{
  "n_layer": 13,
  "d_model": 224,
  "n_head": 4,
  "n_kv_head": 4,
  "head_dim": 32,
  "d_mlp": 896,
  "vocab_size": 2048,
  "activation": "squared_relu",
  "norm": "rmsnorm",
  "norm_place": "pre",
  "norm_eps": 1e-05,
  "positions": "rope",
  "rope_base": 2760.0,
  "rope_fraction": 1.0,
  "qk_norm": true,
  "attn_scale": 0.237,
  "bias": "none",
  "tie_embeddings": false,
  "parallel_block": false,
  "extras": ["capped logits"],
  "init": "normal",
  "init_std_qkv": 0.0302,
  "init_std_o": 0.0302,
  "init_std_up": 0.0302,
  "init_std_down": 0.0302,
  "optimizer": "muon",
  "lr": 0.0103,
  "beta1": 0.95,
  "weight_decay": 0.024,
  "lr_head": 0.00515,
  "warmup_steps": 0,
  "schedule": "wsd",
  "decay_fraction": 1.0,
  "decay_shape": "linear",
  "final_lr_fraction": 0.05,
  "batch_tokens": [32768, 65536, 131072],
  "seq_len": 1024,
  "doc_mask": true,
  "train_tokens": 563600000,
  "steps": 7891,
  "dataset": "wikipedia_en"
}
Each number is 128 + 24 x the weight over the matrix's rms, rounded and kept within 0 to 255. Layers, rows and columns count from 0. Numbers have three digits each.

# layer 5 MLP up, 896x224, rms 0.208, rows 601-722, columns 0-55
130105093118157124143139201136091079099180166151121131117100120144157127118174093155158096104159111154150123150117117145100117131116091097120144132161137141117081107096
154128130152167132127120090121144149081173141162104145152105093106139114125104138166153139172095130155127132153131177149129072187103198113160132107106119146106089131118
100098115129159144143110135126170123129064088115154129148115116149109081131131132122131120134092124107112093166149120136123130152130095168147128075075098174084148163100
145111116096130129114128132093130138143108090114095133154098124143123115142130113124132117113135134125150122165138119142122161125127120136122126156114121123098139152118
099124139104082126150125126161121094141106118180118132128137110083122127120094164176148133101118157131148106161081150122148118107098140127134140146096188117127068079109
130120115096119123139110181138156095113154150132109144126130122127127120158121132168090149112151132086165129140134100089165125129131137106151120112111121147090128173112
133092144132105115122137100111124135130087127148118147090153115126080114131147122074141151145128151114142145101097112138090106133178103154117116094134127082144130097098
132113099103115106101119130139152151104146088196082168113166156129168122144120141112134111105172137115107169116116132165102122112110095131144141146135154098147125102173
149135117133131134141085101155132158127116094108147140122108148125131141130140115113151135079124140150134109106120141150110095093152100151138109139131137127107107133123
102155148142144112111142118090107125114103102094134099084133122104132131080087087131174124104115113087134169108088112122116093089164166115121111130125140144109099146116
111113115169139123142119161129111133120128124108139137088121128081131127104129139112155138098093113145117140116161104080154147134107090111080111120111103076110152151160
129140123104130118150122134143161169127125118145126113127146124120151152183165159053122113097158093115096166124130125097133113176128128110139109123087117113095108133143
124114156123133107126092122145075185161127082116104132087072098137080160108165141095128121129153117117111129139105123119125150127113102175096094152113124084087136137158
107144100155149177163143157108181153144111052116104155140145107095128142125106167098176129096105140075145135077178093129129153101140139139123101122127111148157149080169
129109139167150131143115132095140092115102128169181156090136110122116153138152175182118172097106160124135096119141123135129099141098110085105149189100106145107143140115
120140139125127127142107095144125119141118112102109115114175076173143088130145175093127108104134124100117153148149132111096105100142132142067148138105106103123174139102
141156102131150109109133156102188116111133132131120138103113136136178117154149108113165110141130164103116122120094155147145101134113165156119165120160122090133153106117
147184125141135077157136128146102120153121130115099117108136087097134125119111144077136115122091120147149123118130124102131129090105087116121123095119124106128115093164
101114143174146117159136080131127140140129148105129151155119129151127101118117140135113160152139183109145142087158071133107073125127105134117144130137139183109123141160
207126116122145083121120097104127162041175113132154111112118110105091112154168125110111132091085157164094154120094140106146101148137115130087148119099131132164140112089
145119110099157140117079144156171099093089119162169123137106153161158105166149123122133184143094115154087142152115144143126117131117094114110107156141156138157102152117
133141190117137103105107142152119111132158168179105156128074121151070088140102133092152107140141106139100108127136146114144121145090145141127115153188133143188121121131
142182086119141126114125112094138123123109110132188152167124140084150122157136161141136144106174110110122146126114090127151160080140139115121118099150096130163143126138
148124146146102128189117121139130155123093118161105115188127102151090141129119119177107114121112164129128128176105154154162147154121123129134149136099152139115129145128
137152128097120146121126119101126107101144124126139099094135133130127110160100150116128137122175171124167162166121126120128107132162154107118131156168126124125119109128
084167155120160084104107094101155148122125115128132136124128150130092134105141131149137110138119115139163145116113129170117097129144144107083154148121134107128125137148
108106107161150082117114118120150166146130105098135134132114159182104142141151137052145085090090113153140142101110107104105123151132079123147116145134140073129127148088
091150119139129134121120139124120105123115111141120146149137155090155123117123159096138143146107144170127147147114133121128115100113119134114121139111129143114129091137
102076148167106130127125161129120134125090160107109124120139111134141116101123118121129092088116104155166121131148103147158071156098139102107077152126109135135114144096
139123123115166136081165144096084098116086157130133094113147099082115109106154151110138112114115118120108167104121177123083092114083118132176115111147091125109060160147
149141077112139060130137120116155133126132135122125126111105112110092124125159110147092071129142139058181125149083105165076171126139139133121066056137145087179132086130
107124097124138114113102147118119094148140082147124133144153160151138139136184134164132090113163108103096147105137121114142137094140143095100123126124146113167108135166
123127128137150086145104129110152117114077163121138161140171149122130075185148157159098098115145132128131118111123129134148110142115135124130108149114146101174135160140
138110117123118116141070097108118147123155140079152118068108106151123162131148142098089103130166142106137133132102168181134163178157112116133116174124112151135162110115
142093148121127103123086133128144077084081157143127094112101166111148152141159169117090102166109162083189141091166111144133134099161118142091174088118146151170102151081
135108148090114136128159136087119141140101170154109115167123113173125118137084136168084130102123165140167077093140156129124122128110086119121119108111119132130087102149
137138119134157150120150094088110124092187148142088149155154118104152093119141145178175133122140109148124131123130133119151097164172206149109137156118160131133082113128
121190147163134135137163171147132091093109130127169143151148149122131124127131156113108149163120140173114115163081153108126110146090133128144110149128109141098146177143
126146161177118174146140139131133098108149107108083178098120133121167119120126138154164111153137098151149167135119097139151158098122168132123075125130074147118119168146
149103086137076161120144144144129144155106117150171153106124158137133119135175152170154080142177176127136163074138137108110140125155133097167134095114130114101113130130
144089119111119130095117141146102155139109113153146148135127093102155117137138128128134145111126151121135146137116129084114149127128116121096132124093117136133121142109
126145087120142127131126162082135154154120137153140112152097117141160139104123159147156141128158116145112117102097111081124138142105104098115134134084088144145129155111
092111145215084059114124121050122138141108125107151122159088169070189097142130135162148131135157156116148163160199161146128118069120172097181144108150145102161151169171
115139106176090128142118083147128184133130149110140114129111162154160169118128121146143139124121101152102160098121116112161135110138135130181144161121104155093125125147
157107117134126118118096135096129112133146142131122126118155143138131134093096132136132147120109106139134134158153108132142124152105120109106158184131131122139098146135
122119143177179142110085167103133120131143165144093150134151113129127167101177164081125104149149154174140111094073078054099149106139134114101093128113053108140115146093
119144136143136154074100139138072083112193141156116127107121143114100149096129117123132105107169142123132137109103125121154156104093156095138123139112117123109076108131
144123147124166156128122127102135135118092075139137124121143107140141135118153166136162152134161098126145154120110122109147142136128103155104114165113087124181152114108
159152119133145132144165085146173130126107187146147130148109123169115135106161129175120118185103164167116072148162155100104142133123111132129107109145112077148166151114
143154130126142101161170113134158125085127111105143140116092086144123110137139099106079131118097143071104123120107090134110132101138085136110161096110174162168135131112
098129169125109115063129111153157197111115093091069151135108129134154093144127149087145141157124119096144163131085166155140109160164118172135098168128123123100133169113
110122114125134132129125154129106141153135101143100167120109138117134122130128149127096149120142131158105155083107099162131145106101120125108131128125109148134112097140
105103144120118153097110148127149123147145162108119151134118119137040114131091154132081080162131128135142173114143126157123125115145118165118150165123153110125122154172
136134113137110143145143113089123183143090087133137119132122143132154117119134108138109186130131056132129159114172067137100182133162119087090077138135148170118114087137
107125106117154109105111094093118057124110088127099137139190152078153113093174110138110107105126116118106115087123115129112088081193114144121140158124145145089147165145
098163106112145145170095063083139109127184134159097147137134143148148118115133171140160151119161127169108119135089097137184083107147119101134141129150134153147161138127
124099113162138108098099147089113129141118124137156123119115140066105131122192110174109135113143120163122151142144059099113132153127159133141128155130110159174121110122
112097158127157102135159095150129143150181137127096126139084115083140103143106097149128129168135114119055135149166155172202128134137105079134164144138141140132154163130
135090108108121114073178122145094090120158101118121130098139076102138103176157174108138159133148146114128151119167134115175114100132126144118132128162126108162108097101
122167113119081142117142117164152101120143145162099138134100122141085095136122161122128154143134154106091142142099115118131135118148116122117139111140162135161088086108
134111123129113116112148164103147152129077112143136122129142142105136142126131156156149104140157083110136148132097133147112129153110115080133173086113101099125123116144
138110140150149102124168100061122137112109075103114138111173143118102146100120131127096086104071190137150123130096131164143109131155152142090166155100157118160083080106
127119121172123114150123106099118112121098139121126164102124124104108119131166130109115117131144111093136094126102092114116135136157134123113112096108149120125142127118
108117135150132112109101136149161094133125110110137120120119098089176102130133128123139137117135072154136126138119126171112103171172146134133138129118117145124152115118
123126168130137119122110131143120140113134131127145131137143119124106121117113139141140107139109110129115110145152132156115119105133138118149116129141135118130135133124
117140120133136144113104141113099146122146124144126121126161171116097129082113177159111119133137140100135145141126135107113113124125112158116111175095115098129123080150
190118150115104099094164146155105100123147171162136151126125086113100115118102091148126161109100101157104084127146121116159148158126134100150143084068181065151125129130
092105174115102117097115125114119112127102102134084144162129142125124097128169146133130106155124158106148091133125135123136143117085092141132132080107132165114124172113
103123140112109120132131135117126128148139093131149123150158123123125103114145121106159130165075119148117121100144171138137121110125114173104073120105129108159130087094
181147172136121135146148112113139126167157104103131157127150121137137149111149159124114122130118141154149100159092117146158152129102129141131120130124126124142100112110
088056142177129127120116151101107120120151130121095104153121119129141113128110169144126111155143121138124123128154085177146124153113136118154116088133104105152114120122
148140120128148135101121104117120127115099169101134128173153170152096090142152158122135136124114123115135105136143123096146149156143143102140144113127186131133125137134
143122086171082128106120103140128134114140121129138153131146087158144127105128110144098121122093148123171140127141157116148120095130138139127163086102138170108134135152
119122124153127130114151140105143144129113158128117107120120161117134108123135143093164155155136101152141114138112195085121137167089137139144117155129080106094103149054
142109095116164109125080165122106121118150103146134112139148116111139134144122154111127103140109102114164156146117127150159146135093104112108112125114141157120149132151
129113103126128095108113155092129134138089080134157112130138131159106081165127140176085123095111089112119142101091165084084182129094128110111094133150125111097147113084
143091176141145131106134136106128137149131160121113165108124116111130147153156105109167096123112136123143140124141130147123070153148131104153139192168134161124103115100
117160095121121082106131155167085127127131117159125104132156171126129143097108108131123144134086089066133130136107141118150141095107133110098110118138121126117118135147
166121129137109143114129135144158098140101113131116109121108099144116085064135152110103110097118251153137116111131139147126122130160150097099116111110102134134104125160
126119155112156117089078129104144144176088118161114182136109126131129140123159094109153110145131124099142135109129144121145156110094155122105156124147083089141141140117
133150114114130153122157126122158117099124143129099155115112172084146101158151107114131115124127133098110136111156136118098094121141156128155141125135117120108134137131
120116161119155131136129128110127146125079131141118128081144154160170110147138170147160158146149101137128153134066084171140115133156128162116122157148090115156102134136
108111123139094105097156151105119133118135103117176122152124093135130141108156170110124126128105119106130101124093158106131106113153112103145128146124140117119140125107
118129146055098131159099125089117151070137109118133142155147168098151115131141158141143095085100089147112084154115164143071139114159145131109127124114131138115114089126
175115104143132118105088102140116155144130108117123146133129106122100083102104124081135154106112138131078112121127122112126126124119115123111125116104154104140096079140
107142151131143103097093109133128103157177114097180110122138111097176130120146159128136121111122125099139144148144103156090132154185122127138131103151124135118142115151
138112120149123150127078139138118136109128133144146143128111118138142121133122115114132120118124119109142120122116114145135143115119151154121128124094122117126126119121
151110114110145126142110134117153139105129110226113163119135151101143094118133135114149189140127138148149156099104127096139105134088101125120127172128138130144146151151
143104170137105131094122129092152087108126098113174121164088121136151113129148131184148111111163126158159144168116163127179133132107134122146136149095134098139098106178
112109128128096128152119112120174120121127108112119154117132151094112125097127148138135108117122146129138147114110120130138140119112144168127140100151154109130115170101
106151138110133144154135131156130145115120071121105137129121142145159138079113103090163118124135134107117131120145124105158118116158143128143122107162114123113129136115
113129077122156095111090152142137136140147122143101147111123147116128146183102132125127114110115119107130144109130139098146111127147118147122130124088159125103135117152
127126151095125094150125106148168047177099131121137170110150125118152131138117102135065111157132109124148152112123126142137130147124149107121123169118118150121092122158
149132110165125117164139089131109116081082155163135106127127111129144142100139100114112102090139119073122081116150123118100050105118117165113160098102109145153114134131
108151170152120141168160121116111118140078099155116151097142114139127121176112150130137107113161122152165142146155113137128134126196164138106108128111156139151126157150
122137167106122126144106124093113102097094134134173123143111117137112100167174117168112099146111108125099082104120097118132138138111153100133062146139117151125114160121
108122113119124126104087108079129105145093147111138165110118156153133104187141113158086158125143118067146069137099116127138133076151119140123138162127139125138088116144
116136129120136136097130128128135163123140120128096155126104158122127089121152152119107133120139116130132135124090136123138116139082134105113129150157154107111140095129
093134099119183115111122114135116116093151122134174194147164153128115112134133117121155112135104124112150130123125144104108115099146197103151143120160117099114098093084
129152138126167166095052125175116192119125110148118132123119088164132154132184130099124165131143109084131155138118105135156147106097121120152106215120110162135118133136
123159143162122146129125121131092161130182133180115125124154125128149163106122191182115111164095145150144156104104144163171103112160118116120115121079145105118119083157
139069108148133120132148146116120127114119134167165139084105114153120122150171159134093158124157124139146118133115113127115138165136122129099117153131102129186098051141
139110107089109143141143123098162130181132146114115120161115130146096052119106148154110129154100109114094112120133148130160101113094148137104116121116080177159142120103
136103141134174153103071106164114091096110156173096149100106138120090120117123176124129092131132114126145150137155105136168128144165160120133126106096080129069114147152
156179112157119116126079142078145160158157174103107138159118130192111155114113124083131133100134156151115118115096137123156179152089166172107124077149110172131107106115
080135116110159155142119146149126118119103095158106184118125118118099136167065158125094077173145126145129094124141115133146107077158151091143148123155111121104153113142
112151141180108100138096162108155141092140125123093166120121100108125097135139160131119071136107134124105150158164104151146122133113162131128123164163080128150143139130
083133140108113090155142112109147117166083098115178093191150126100160082080089119140128140144111115131109109117164109154123130113156091144125128136156112126152122142132
078126155186120093117185151138120160094075151120147130109136140120188128159115134145097113137130125137119135098146104196119104111103164128182134162149128119115116145146
137140114152129137103115129142129168149101147143119154154110122136131126086116143126127115136168097148088104072152120133129107144131147097089137141093122157108140138122
151136110163104141117132094106165140156109118139119140122105127079104152109146137121153128119114148139145133118112103149113121169125142141100161126132137099093149153126
132110125122097138122145153117157176162124151152136142063103154168132117120132114136107166130164138160088147105101126082138117147086079130150160139148153136128126162142
132114108139127116131130156107112130124129107117112122109115144098143128118163146133090162112130160111118115133154139113141147140123107116129156130142125120120114145141
138130130095182110131139142126153155103193112110125118158169150134151101139115125149126126112149164141096133151152151105100100096145127097075134145128152159129139179079
122105119133159124117187122141127109132141168137123120093193074107161117073133104149108107086086145170152145124123129119170136154132123107141112109102109127142124131097
173097108128111115149116162097173122112142154159102136131168130146135139084177160115095095124143112127131112127141122108134135116135152133125140124178132129151087163162
123111106096120170132120156136125094129123136152121114149144146122140124169126124147133125130154117104123157093126073108091116145121136099122153125136115100150069077120
163165136104156140140106142092116088138098125132113140135147099123105143136136075128086120130118171082099123124146121124163110152141113075134125110123115159152124087153
137113102169122092155127071126125123131165147113156073132156141128120135098131186127135106108137133138152174114101155162095130098163205164144145086157178119110100118183
130131116149117135123113159071134113131121129146089170117150133117115148104127144108150133095152088129163121108113122111065115137139096140127129126132113167147137138155
123083132122100100138108134119101164117127147142136150124146141132112162158139130157126113193114146163144166163119129098142089120159163130120169150143089113165092090134
148143156108155130121143120111164123155133130136120110087130092101133129117076121126097112127133118132122123106146121138095119132112093141093127148099124119161130154123
# layer 5 MLP down (transposed), 896x224, rms 0.0539, rows 601-722, columns 0-55
165156150117125071142106117088138140123095138165120112147143132170110131148101128108107139143124081118107119102106090085163133168155099109137151111104110114154131107166
112079106116100144120107113099136118146143157130144079127088105144128117099127100128121118111144175136157149099112138173122153057117079110119136116099150146147160094092
150153127206135121132131175140108123096180160132115105131151097137144160130122121132152137138132123106156092100121148103103071100095125117099130151146129111138139139135
119114119115150133133112146123140117119149136145123127147144113147096125144083138153126137092135151149113168105142115132124135118181148113101161154114132110111145145125
120096158182138123133076126134139144109120135054106163132153159092135068108148111103086155174120113124137112126087113113143110152161094165123162128183108127109174107108
147143124155153108161102122082155110154157087115099064149116135175135085144114166110142130116139117114163126119157124118072157100115159118115147122137123124133114122130
172171173110156118111092068144173135142095162082165112125135116124144132136102137115108117125118096133107131209121136129182141118146131108138136148137155134096124080165
163116094132161140144170076165176121130149099095134096105130122126131137122088111136123104140108124126137125146119146117149106149090167125126161106147105121130081116154
103138121096080109085185151170121153143136117120120148116157123113134146139110152157136121160149074191108126142163124111171203111125073116108115130134137132128112133105
083110165179143147126119111098092119176178112124146113111101145077140132121079161135147139124131123085127156063097096142122077138187094151091084156103123100140124103165
107105154072133100151177120130146123126121136163215096073108129155118126174117108134134133118155160143096150150119106159139116131116152145137160102139134069140113112123
073135140165124112126135097150150125117142125119157140153117199114103148167128120124146128131120122126118097152137107139097130125152117143126119110130111121182078128133
115111128141144146109129106127176081152136125106092120133154147154135119099187078148129156085145118082136175169117118123144124140121117106123134126146138118147121109096
132126095086124153080124115108113128139119103119121107135125108115108161128113165116120143117114133092140126077166145111143105187157127113134144116158154147113124129094
107125146131127134127155061131120118129152113100099163159136174170167098134122131111125116142122173139148135174091132101120089107121142132154157095152115153140134161136
092153131143109128099174162141118154137150136164097150115145148094153180120104068094112103151109137138104139132113094163173106137134120095122108117148167107139142115127
079121100123104179126130109123117131128132122163157103098126146167142139164121134161123138146102159140129119118119163117103153163129146149177153120143156090110125126105
142128164145122112143142136178128154154067110136097144126106120139125098132143134112134158078170116123138130139149124154107133111095139144122128093155083131146110145152
132144116135155124102082144166097114161155044109163111116143137101142113123078147146132109123133111122170145133105155119143171138121139155074126141132137132100155118088
144114125125167124124101150134115148156112094175128141126121168151147140150081127165126127141146113160146124139118120114095135097165187132177119138111125139139111107136
128176140166130105117164122151135143161150140103118145137128141126065099138171109136134094098114093126135114133127114120108150119142146105136144103110106117128111128150
112097142108110153132130104068125171093115143107137165127167131181139127125131186177139132096124080105157093074152072142109116140136127101147153135142123143128137122099
117126114111100139120152117167129156150157126160131091141116146124142101139132120194111120135143114136132106099123166125140147148122175118144104103111105110162133130157
143145150152116117144118131119140134151120140123166173114105128122080130124115097138109128136098129090104133119131148124140102148156121088140106125112111160156085141142
164147114155155131125105136142087096126120149139130113095147128130134140123110134131158138075146129109127075130139137097111112132149132143117105127099112098157133124111
086078141124135106138104129124136179111149094132127087128070150101131117116176108101130160135127147076119175110153158090134159129126123163134134142075106106099154155137
068172136151114152114129105191122175125069084118110149132148144136090125079118063115206134119140111139024120139117157107150129130155100169121164165099150113172159086095
122150115138102167122126106135094122167141136151132093139123120117127125103132137138081128153136116142105140160142121125117124105130129099153156142098124109113110110109
126166089102122134120112125147116115118129095142170124125151173127112133146114117120130115137098149127121135068116166120143149075156158145135157118136142135124155122152
129136151113113105126112097087133176143119135102138149146114181196135089136137137124101135104108116081129103150095105116172122128162186150156142105092172143149167104124
095134137156125166129090144134105125102145117095148122161139116142115176126102122139089172143140101119106128115115141140065130151160166097182149119142121149073127119071
136156119103134088119145120180114078112086167168129138096148135095129136146096163155102166132102084154104126108130158116161113106084124169143116119123142120145155076123
149100126100151133094084153157150181110158093119101112128145132183151134108104104096117161100140119109152100073135131096099178157090086136121148138113091165166133124137
149142118069153139136127118139161115127151111120108156136120121118104095096154140134093182106116093153139162121102115130108164161134124111137103110165130104097152143127
134147117107125129111145159135146158161118137063090117142111138116156121124102100161137125124144088141084087133104130113168104137147136119149123156129141066130145161206
119123114142117127128102122129107099164114149128124113129105128169132130133133099153119137140120187139119158147116133125116126131152127155113156136128146157127129137114
123120118121110131094106119165169140147080135121135109115115136115083117108127106120195142104154182090113143157103118115116174144176158150089129157138108099112166111114
150147112126108116126088082095154117144080163125131132176144134143114154097135120149091129135155143102133148102132145102177155108114156136119130148130117149117116090153
147159070128081104101078159084120132153125131124146125121089136139135107196178101148075140145082174163166150136121092108095138102102106141116154133143139144131162111096
136106162119132116111133139123100178130133163165138114095145112106153173123084157117085159158105122132125088097162103151127172142113087150121136134106084122141102129115
142116157097149118108104126152159145101142132082111105146123130076088107144125102126095157111104112137127123142103063116172160117119083154186162133087151190095152084178
111167109125102143128139145130109129151127117113118123130145101133131132113134121124142061113140153136126110159110092105094117131161119120137132141165149115136146086156
131129178107093131165116138126095092163084098103110141154084137067167153140136123067132123130116144148127132116137136121118162152084141120110116132151175152143093172101
140114150139134108109122123113123109118109102146149164139163134149186114107116146114131122121175134117117107137114139136125135118125124139105112114104156140153125123094
119130139132115143144152114124125147114128155113132089132134135144172079168148096122128122100124131157142123112139135135116174145138126132114125124135115143153151161125
140152143112110130100134100173092122136153091116137078087114140117134130177143137109178114153150134120164087151110148096180099114111120137154137110148136177137086140125
089168109117170080095124139121147157158132098105174126049099092136104109174134145165173111135117163118132050158156088136108126132074146126115123138143169108083135109139
110097137066083125124153129171094104129123153140089128116135117109137115136092154107105128125086123141106121083103139146147148150095103117113141102139133147142128138127
131151118175203145149127179106160154140105177120141081108124171128117126113155132114112085124109100155113148161136113125110124128152134088160113139152108128148119138163
114106106104149138114102114106132135103089112129131202102133105166103111112141153129105162109116159139146135121150137137108139146126142147083141116182095149142121123112
124123121122098100118132143153140148151079157157146103157161126128145155095123106092107130085075135150131126120169092148095136101137139112125147106160034136166143144139
100124132098143109126130103129116154122122108130130100105142127136129122150142104126128128118109111130151139125138114132108090117160090122135136094153136123116152144108
114131155116145093108130112114110140143087117135142075162060167071156058129122125094111104178143121173160135117130138142117203112117158168176115131120109119159117136126
109121145102144093116105140111139077098126121152112145153140133128116133127161122134098110108155124181168120151096148126137096121114135131105118138177122135170154097111
107144130113160121113159161135180120134106152097134152071109128183117141094076162135113193150096102163142147137133156133052112070091137133101110131120164123091162123113
135113145081145104165158104148119148078136177166130208127121132100072142133151136131159128123110135104141089139138119090106096135146077121100137114113096078137122111094
078152102130144160095108145174095128112106124159101126135120118153153136135103123133121112134135111137120100153100152129154107112136143109123182154160125088122140148142
130146127122112143139088156123107091139128140084122131105126101131126125083141113064172111147142109092144157107144104100121110145143126153108105102184117120114147089141
070131101091173107126076111172147152082146088089122126134069161106128113122116091084113115122103120130111121146142148146169131133119117168093097128062098140153097104108
113109112127163195136150099111156109126131148100141129117134111161150148150138112118122128087143171142128118117164164137152114117126124107123098153094061139140136096122
067116098143147095141122123166124109111137111152072087155114112137066067132167164153108159131163140112121060097143109152129127142082099144163168148136085121144121071154
163099059132127132151086118145141102128139097153149133171178133123102051136139112129119073100157103118183047139141111147138127126139158111140141140134115100146123112137
106147089139150148130111123119149119141107087088117152145170148109107157164140112122135120112136113126132166114156144118156129124085163140161104172096172146167129137123
145132093174080106117095206088154106141138103141121177127115170081124156119118131154115146139107145093139164118157108133108101103130112140150122112144137079152082161079
137105146111114114117148105140140100128129126141135113149131157142150126126111139156088129167098102111118138123134100137146153132167133113125107133123123132149103131127
123134097125131133127134134099133108120146152094111085098076132123102142110123117095122089085100138144148136119136137111112157125122138133172170166127129110156171164098
049166146163167120161123146142094149150116071121147093138155146138094104149138118129104111108169152101180138124129115095152142118117138117124106166127117160136115120112
113120150104130098143157151131143160151140106146150142143130123124160161159137097164135146092124116146126101127130169130127134136123126150106134110163139092127133159160
129119178099139192122096087145107093142128142133100126110141113152126158145123084111147100104160138139143089116077124123134128137121076146160136125108148160145121138116
105184160098140129148141152141117174112114150127120132116090101116110110152116107140153142149154153132117126150140104140136117094180148095143138114093131138129103126135
143113143143161138121167173150105091134156130164144136118134118067139113127109108147139097154113183129128136134151101118137140124129112091111119123132174171127092096111
119126107112110129119113115151113132113090139115123137129118141111112163144135156105131150142118139134132148098131103176125134134082139121132090157101168118136147103127
120099162156160145135119116140143105139114166098130159152091113119100145099112141137125157145132129155124113117156134143090139105091159163098116117144166097107134116143
139151127108159135177121174106134146115125104129179100127130083063113126151113094137119124126148160137105151113115136158139160100102132170075150164102158155156079139102
098119154097077136114163096146148155107139127124130118141090130120144133163116078134155141144118121087101131124136095067104084103118114132151128144117128085095134119137
141113172148156115149081112117144116118134166092136123121130157119095144145113129137129151130125149140159110165105145138112114144158140127164156099122140133140119090119
124128111121120124146132116127125201146148138114104127124128060080113117125139150143095130095128155150120126155146150115146146157107131147156159109114111130136098086159
102133111163129150145096091128157118102114119106106155135146123109155091136144132113155176141151089134121127124074175125101195141147099133139123136104150152153132128144
141099130100169151120180155073121161147135109153102121104124132116105116196084158140135115092152137115173117145107145114122137144096143152102138139143108090174183123125
100122117136130152109145140152141158147145138141097195086170127127135141168115110141143122095120096115124117146166175123184103142100121137147134155161104113171184128121
145080154129156108143116127125120088161099151163099123133124117131106109102135121156119135133155156117114131126134126152116136143154141135140157134111117136070152139111
123113098114116165121122155128108140108160099169127117147134180152118111147105118162138146125140148134155095109170116103120105116118159132140150110145125113110071121163
069114141126144094141112157147155178132105085134099152140128124099093133129141128133121167131161103119158091149137107114125133087155104132126094128149063130122130126108
119074103160123133102154128146123119169132149156097104156087146148118104168119101155131105146117129122120121142123143101078133092135142134106152144138155102097143168094
104140149104103096169080139139156139133100119126157113118139099126132109138124147067147140134120115084171124116104125132145131084095181141161128139135119083126152093115
117157110172089168126133072159153152116090129119118184137146108105104146128136094129139091097144121120109141145135123110113157131110097120105176120117086084125103156125
132135143144135147121123128111111129166132110116110114092114096144099144136154122104151135130112126102128143136100119113115134122154114123126137105142120130141150150130
113139116182132143134129113125153115136142111066124122145154127140142158130158140117090138138108119124127143103123153139071144134138102100136114097169094128134097054143
111133077139139108128097099114096104128112137143086136091115115121114132141138148136120125140125110124137083126117133140122138155123123104119129128111155148142131116109
136100133119133134136113116115136137168113119140141089118150134140151128099119109154136144123117120118121117112135118113112112158150172135146146146132131133079118157109
098135115159178127166104128142093181107136153174088119087149129153118104138102131130110164121126130122144133167151162151152104147161121140125119144087147141121151162161
107136143130120119113158105127126118135117137128135184134146133136121106099149130127115144122155152114117130131145141110131122142120083133150119143138112111091134119138
152110122157122131093164091080105094143173149110097103107082161134134153126109082111096151127126159073105150120148113102087135185093144094113161141139087112136162086123
099098118135154110100107141132141146128113108123134157098099163116137121142148153159128126115130124125164099128128135110113121152141140165164179126181085106111120152062
121120111102119183087115120108111119143085127161178117139119162141152173107116112118130142167117106112134134126146122118164147122118141187139119070119135102168108102118
115116075115099130114101121161126114119101118133121125118131113148171160156158113098153149118130146138144131110138143133122138132145157114123148087142134129154163107145
085131150102161112151116121144154151136128146147162160150091145122128133097116141118154109123136116113106130141090118150124118137136103102103100143141141075124142099137
116114136103095132158137152117087123117103121120117144135140109135179114108125124139168157101125129121153129102107131099105127096133137118141107120092120128128160121104
120173129124081143094052154133145158158087162126174088113144129132137139173135147148109138140149108104176120168154104123123106141119118173141127145128124162152143157154
125144164156129157124135135148085104142104093142176130161140115100106136124144099129145117111109127167135101118170176135147100129051153140091117089104159122133114074129
136111103097093063112153083111155134132130135073127156119150178108120089082132172140143118115130130178163112144123139138117123104088141143165150175127154153147152146126
125100106141154149134078123161181133159124093115123132120158145115127092131103110099116151155153130152145174130101148106137112105151121125149151105098152094152107120158
139118131129137109152156158178120121156157143125119100128153125122116102144139166123167128129144118119148139144112167132156168113075161156136143102141155076138133129145
094165107131125120131102163087147151111094105122131122167118128161122081135140108123151135120091140114156118130116157071105103102081103116125146138119154130164088135113
111158105110113163079138105169143084123077116153144115175132125143121144122159106141111133062183117113100143095109100138133153178099070085115169163105154156152121184089
150158130086154118119091136128135124175107130173151112147111164133141132104155123115101151137153121102123135109101152108106111159118120133155067130118133133133134128154
131199133132110126170116180111118162133152132149113125160124157125135102105141158112133105175144163080166128152131163105109141147168175174174143118109132144141130129070
134118125144090123140152161146121124119108132136125096112123153134123106137117085137122180141112173140186119115123138124113149123098137108137158119131069170125124139099
137107116133125120127100138104142072108092133127122126140152158165111132106123139112101097140124129168145148106116110141147112079089114107083114114095131169117139104126
122137143151155104125105138120152176129146086108100104176146120133110123139123113142106139150119132127117119130124131142058155153131100134145113145170124131166137137132
138129076086124130130134123155130127137175132116108127139140160123141147162133166180091110151090132164156119122118131149133163123143167203177113117167116092079122110114
104171095159113144160104166137120142094080128154121132133124120108117120136134071126148119117115131144177143123169132159132167134124142118052125143135150131092144149118
139160107119129123105139133145127128141133131162135124129129125162142126141136129120092130105150122157120135088111161118132139154148130101137118157146122125106139123120
107120116145133154085129130119114136118119139140091143154167119109140136144141165166127114137127117103124159125143137139135143103179141144141087125136124167126143132128
098103152160127072138156118155122179135156127134113128165096136107154119151135128147152126130140101131146179170128135119093150091160139124152138190040098137143149107132
092135101130185131106168172096101122139083068147131133164141128143153129166109128078129128140146084094139111119143089101181100105108133142111131168124100123167157100121
150099088148156072107120139181150127104139103174093111128132089132105151129150119162162129135109101137147117127138132136108161099095092153149115124106094128103102107128
080162096103094124128133120122124141077138130109133150118136122087164139140162104106108081142090151110130154124130118111157183141075101104107127139098087166099146085100
101133162122094128126203146127141140106139162129120117122124110120107113143119113090125137140129152128122080114132117133104091105114144103162121118147166138114132138117
113133157123137103108135105141159112139136129134143087142070110133118120159117106117095122119157138150160151162129124163136142098114168117131139136131086148104131134116
118139089153080153155126144120157137081103098137100159132147079121117103098128169097140097089128130140138147145193150176116134151151092089160128106123124129132112108136
139074131138105106084142128121104107105130127154137135135146122136105140141118123110134118103120135115096138111132107136143107117174133140137083142094143125124104146145